Weights of a small GPT-style language model, trained from scratch on English Wikipedia.
Size: 2 heads of 128, MLP 1024 tanh GELU, vocabulary 1011, 13M parameters.
Training: a variant of SOAP for these matrices, 232M tokens.
Each number is 128 + 24 x the weight over the matrix's rms, rounded and kept within 0 to 255. Layers, rows and columns count from 0.

# layer 8 MLP down, 256x1024, rms 0.0862, rows 214-255, columns 832-895
[[151 115 123 170 118 101 140 120 102 133 115 119 124 130 111 120 137 125 109 112 134 104  97 143 130 130  89 114 161 123 143 132 134  90  94 127  78 144 126 139 118 139 135  92 122 124 109 112 117 103 141 127 161 145 127 158 112 149 134  93 129  85 107 146]
 [ 84 108 104 126 119 102 141 114 177 169 103 143 153 134 126 105 110  99 116 129 135 132 112  92 102 117 173 150 137 102  96 138 132 142 159 121 176 138 123  99 134 122 125 164 125  90 115 123  70 145 108 126 121 126 161 141 135 108 127  88 161 150 105 137]
 [146 158  97 118 128 147 129 114 119 154 136 134 137 111  92 152 121 116 137 120  66 128 130 112 135 129  89 160  97 131 101 129 122 142 121 166 145 109 137  80 145 129 141  98 112  90 101 146 108 160 126 185 130 134 104 145 134 136 101 110 125 136 123 166]
 [139 133 149 125 146 135 160 167  56 140 126 154 112 146 179 128 116 178 150 128 177 130 124 139 122 154 154 136 114 125 131 145  86  95 129 142 172 180 142 154 157 123 101 134 105 117  91  94 114  60  84 117 174 151 142 142 117  88 148 142 108 104 178 144]
 [156 138  79 125 110  83 134 121 107 144 152 116 108 158 121 141 110 107 100 135  91 118 129 141 132 112 133 135 153 110 132 167 101 169 108 123  90 106 161 101 152 139 134  85 100 114 127 140 118 139 172 180 139 171 112 109  93 151  90 136 148 133 115 163]
 [107 132 131 167 111 123 148 120 106 113 132  85 144  96 133 154 121 155 110 133 117 171  99 116 160 151 101 144 161 176 105 128 124 140 116 143 185 152 161  99 138 141 114  93 140  86 117 107 175 116 129 165 124 123 130 166 146 137 115 138 102 172  96 105]
 [130 141  76 136 113 165 116 153 199 132  89 121 101 161 146 127 131 103 144 150 131 133 141  90 151 105 152 168 100 120 113 168 114  81 132 148 141 105  93  92 211 105 145 130 110 126 111 110 121 109 129 132 109 153 127  96 123 150 137 140  98 161 118 104]
 [138 172 101 100 100 143 131  76 137 145 132  93 154 119 141 122 129 117 105 119 132 125 156 117 147 107 140 129  92 104  84 110 118 152 162 109 122 151 105 123 152  73 115 143 125 146 134 158 143 106 157 141 109  94 121 127 154 106 151 158 134 183 138 118]
 [137 147 166 132 114 117 131 148 110 135  83 108 166 102 128 130 105 147 150 162 137  97 161 148 121 178 156 106 114 127 168 139 156  98 117  96  94 152 105 164 172  94 112 122 134 140 145 103 116 133 134 167 119 135 135 108  98 131 212 150 162 145 136 161]
 [159 159 112 125 123 114 112 125  92 112 131 151 114 161 104 135 127 129 136 113 133 109 110 148 135 134  97 151 134 150 154 124 123 127 118  98 124 128 154 150  91 142  50 122 116 124 114 146 120 138 101 117 131 143 108 122 159 138 137  87 150 155 148 132]
 [126 124 107 151 128  95 109  98 114 155 133  91 103 134 121 104 153 125 106 157 113 121 132 121 145 108 139 145 153 145  62 184  97 114 125 143 160 142 168 138  92 114 174 147 133 129 104 123 141 144 142 134 112 139 101 152 146 115 137 123 134 184  85 125]
 [140 122 162  91 111 107 118 147 137 131 151 139  53 118 137 137 157 165 111 162 139 133  92 131 122  86 130 118 117 141 137 120  94 140 115 130  90 156 134 144 173 168  92 123 119 136 156 129 144 119 131 122 107 147 142  88 125 125 128 130 157  83 102 141]
 [109 125 129 131 143 116 130 150 160 112 128 112 147 101 125  85 120 113 135 109 104 100 184 109 156 109 124 144 168 139 133 141 145 128 123 138 144 173 113 146 155 163 162 147 133 115 154 126 129 153 146 185 131 127 129 141  97 142 149 124 153 129 124 144]
 [122 143 125 111 118 122  93 146 122 120 187 126 148 120 129 127 121 161 126 161 114  92 134  92 109  98 125 146 126 136 141 130 150 117 145  97  86  97 149 166 116 150 165 103 130 132 128 150 140 182 145 113 125 145 151 132 152 122 144 135 150 115 147 153]
 [124 127 144 132 121 136 132 173  74 119 142 127 163 108 124 103  96 146 120 118 119 133 108 122 107 101 137 141 153  93 145 125 152 155 173 117 156 138 106 154  97 142 171 131 117 156 133 162  93 141 161 114 131 159 192 104 143 124 107 122 140 132 124 133]
 [108 118 136 103 144 140 155 104 164  93 145 122 148 102 119 108  84 117 121 115 120  95 163  87 119 101 132 137 160 127  97 103 153 131 119 118 132 136 112 102 146 109 112 144 104 119 150 143 144 161 103 131 186 101 156 121 112  99 208 154 119 141 130 148]
 [107 118 130  90 124 161 130 103  85  54 128 146 126 139 113 122 154 144 148 130 139 128 154 170 132 143 114 133 114 115  88 133 121 114 148 109 127 105 135 103 148 140 142 136 129  90 101 116 109 141 123 110 145  94 143 136 133 125 143 121  97  92 123 111]
 [108 108 111 152 108 120 108 144  96 136 125 115 126 163 134 126 100 130  90 136 152 107  87 126 118 135 167 115 173 132  39 130  99 111 122 153 139 136 108 127 132 162  97 150 109 129 120 121 148  99 152 103 140 115 101 153 132 180 124  97 100 109 128 125]
 [ 97 109  96  86 147 111 101 138 164 132 113 118  83 144  96  86 103 116 130 139 100  93 126 129 126 146 147 105 116 131 144 124 137 105 107  85 167 117 151 152 107 147 125 166 102 162 138 112 142 120 121 120 125 197 103 108 132 112 111 169 129 131  88 144]
 [145 145  75 122 146 128 131 100  93 152  99  87  97 146 155 131 104 109 119 143  98 102 122 105 141 132 120 135  89 150  92 134 160 116 129  95 122 122 133 182 145  76 169  91 152 105 132 208 157 156 151 122 154  98 152 125 129  80 161 144 114 170 111 100]
 [127 111 128 135 123 117  91 112  73 105 104 118 129 143 173 170 129 128 147 141 109 115 120 141 128 140 126 156 112 119 133 143 114 157 106 144 122 105 116 124 134 152 108 178 108 162 155 138  86 135 162 119 123 145 104 145 139 109 143 130 114 144 101 111]
 [159 111 145 118 154 127 117 151 105 116  90 123 132 125 146  97 147 135 131 123  99 122 152 124 114  86  94 103  96 134 118 114 156 114 119 164  63 111 144 103 132 140 126 135 133 124 154 111 145 134 173 115 101 135 131 131 115 122 153 154 145 142 111 135]
 [124 118 109  64 121 125 129  93 108  95 101 112 163 149 113 112 146 126 161 129 112 116 159  94 133 119 155 108 116 136  80 132 130 103 136 172  79 160 130 145 124 178 125 125  93 155 145 178 145 154 129 103 148 150 139 106 131 134 165  99 140 136 126 116]
 [121 113 109 104 172 126 144  91 125 135  77  88 159  83 136 126 136 121 125 138 135 139 112 104 117 115 121 139 114 125 135 105 123 163 149 177 109 137 116  96 144 177 115 112 100 124 163 113  94 109  92 110 160 169 113 125 102 120 119  75 108  89 116 137]
 [105 149 149 129 141 129 122 118 153  95 146 126 108 149 104 120 131 154 152 144 114 140 117 197 104 140 102 123 116 130 143  86  97 152 120 100 147 125 133 132 131  57 148 138 144  98 154 140 155 149 103 130 102 100 109 125 137 122 176 116 137 127 124 124]
 [111 115 124 133 115 138 153 129 143 134 142 122 123 153 129 132  55 105 124  89 107 118 112 173 156 134 147 140 147 105 119 139  99 155 150 141 153 101 130  95 108 147 108 118 110 143 115  90 113 121  78 134 127 172  95 124 104 120 152 163 116  87 119  98]
 [145 118 124 116 145 113 148 177 122 155  92 125 108  97 123 112 121 121 150 126 137 147 116 114 154 138 146 124 131 143 118 143 161  95 139 140 132 131 145 130 146 140 141 146 153 153 164 149 152 141 145 156 130 147 136  98 131 176 147 163 143  92 150 119]
 [116 129 157  93  86 150  99 167 135 135 103 130 153 146 114 106 106 135 100 173 128 102  92 134 151 132 111  94 145 129 151  87 135 121 117 132 113 108  98 126 137 112 123 143 122 103 144 122 126 145  94 138 114  68 153 121 150 130 127  97 142 131 148 114]
 [125 139 132 119 120 141 146  71 151 143 155 131 120 116 117 130 149 133 108 118 125 113 117 141 130 105 102 113 182 133 134 106 168 153 108 121 136  98  69  99 111 148 143 135 114 183 126 106 144 128 157 129 128 139 136 149 134 112 109 125 130 125 144 128]
 [146 119  83 172 141 152 155 149 176 145  99 139  97 133  92 130 116 129 131 129 144 190 122 156 163 130 109 144  88 125 132  77 179 102 152  85  97 140 141 105  98  80 151 126 149 117 123 131 156 169 117  92 152 160 137 109 176 139 114 123 114 124 130 132]
 [121  99  94 131 166 135 136 129 138 139 137 121 133  99 123 145 144 123 160 133 120 126 157 163 120 125 133 101 109 117 126 122 124 124 114 103 137  90 125  74 106 125  69 176 114 141 134 132 114  98 153 163 130 123 142 133 138 178 101 120 119 135 156 135]
 [109 126 119 136 149 129  75 114 107 129 127 119  83 100 105 123 106 111 132 177  82 164 128 131 120 182 158  81 125 109 141 115  93  88 109 169 116 131 154 100 145 147 154 115 149 100 163 115 123 127 125 128  91 119 101 118  95 104  99 123 137 141 115 146]
 [ 93 116 170 165 147 108 175 168 120 109 144 106 107 127 123 142 107 111 132 154 134  85 148 114 128 157 150 108 137 112 147 187 127 119 146  91 129 183 144 101 128 102  86  83 164 102 170 135 133 129  77 154 132 160 106  83 127 157 112 124 161 157 129 113]
 [136 108  89 111 120 120 114 169 161 129 162 144 106 134 103 137 122 133  88  79 102 178 181 112 159 162 169 103 132 138 151 138 145  82 159 128 148 109 155 140 109 101 115 135 133 129 157 110 133  78 148 123 140 121  93 113 139  96 111 125 126 112 138 112]
 [105 108 106 143 133 119 174 125 122 178 124 132 200 136 164 166 128 165 141 160 137 169 122 118 118 119 129 103 135 163 161 108 153 100 131 127 152 144 130 133 171 163 145  92 149 162 147 136 148  87 136 152 106 124  94 122 120 128 127 115  91 129 155 139]
 [158 108 155 127  91 112 132 141 174 136  93  97 101 154 150 132  93 121  99 120 151 111 125 118 146 135 120 129 185 144 150 134 179 141 137  86 143  98 105 121 124  89  88 135 113 166 128 132 105  74 119 112 105 111 103 147 140 147 153 137 127 149 123 120]
 [122 103  94 127 145  95 132 135 161 127 131 161  61 128 113 120 109 122  97 140 135 119 143 142 116 134 104 113 178 158 130 105 130 128 111 119 125 143 147 119 130 137 107 152 111 125 170 137 158 160 157 131 107 148 125  92 126 122 112 114 113 155  97  93]
 [155  91 142 108 135 129 136 106  97  85 125 110 141 122 151 124  71 130 117 170  93 125 157 132  98 126 167 120 118  87 136 139 128 137 115 101 156 105 149  88 118 106 104 136 147 160 137 105 105 134 137 135  72 140 138 127  99 114 129 136 108 142 113 109]
 [ 84 109 138 103 139  94 131 117 151 117 155 161 107  94 106 111 135 105 115 125 155 173 154  96 108 112 100 130 111 152 140  86 151 172 112 121 147 110 106 124 133 165 142 131 111 138 139 124 109 104 114  51 120  92 109 122 120 153 134 118 109 121 123 153]
 [171 147 142 134 106 119 152 125 134 132 112 155 112 117 109  99 110 121 112 136 149 136 139 142 124 150 137 137 124 126 150 105 123 119 123 120 152 146 135 133 126 104 174 173 127 117 112 113 129 146 109  99 120 173 133 157 146 107 118 156 111 118 143 132]
 [116 137 119 150 128 154 139 160 118 102 165 111 166 116 134 128 121 156  75 132 165 147 154 118 102 167 177 137 136 100 125 137  98 130  96 154 130 100 136 102 117 129 108 110 151 143 119  74 147 112 127 139 102 132 154 140 130 158 121 144 151 126 143 127]
 [133  94 145 153 149 123 124 112 142 134 140 148 168 144 128 150 124 116 145 126 150 164 113 111 107 119 119 165 111 163  78 158 150  93 161 118 125 121 124 129 158 127 154 123 162  96 116 152 166 130 141 142  81 124 182  95 120 110 148 141 135 149  89  77]]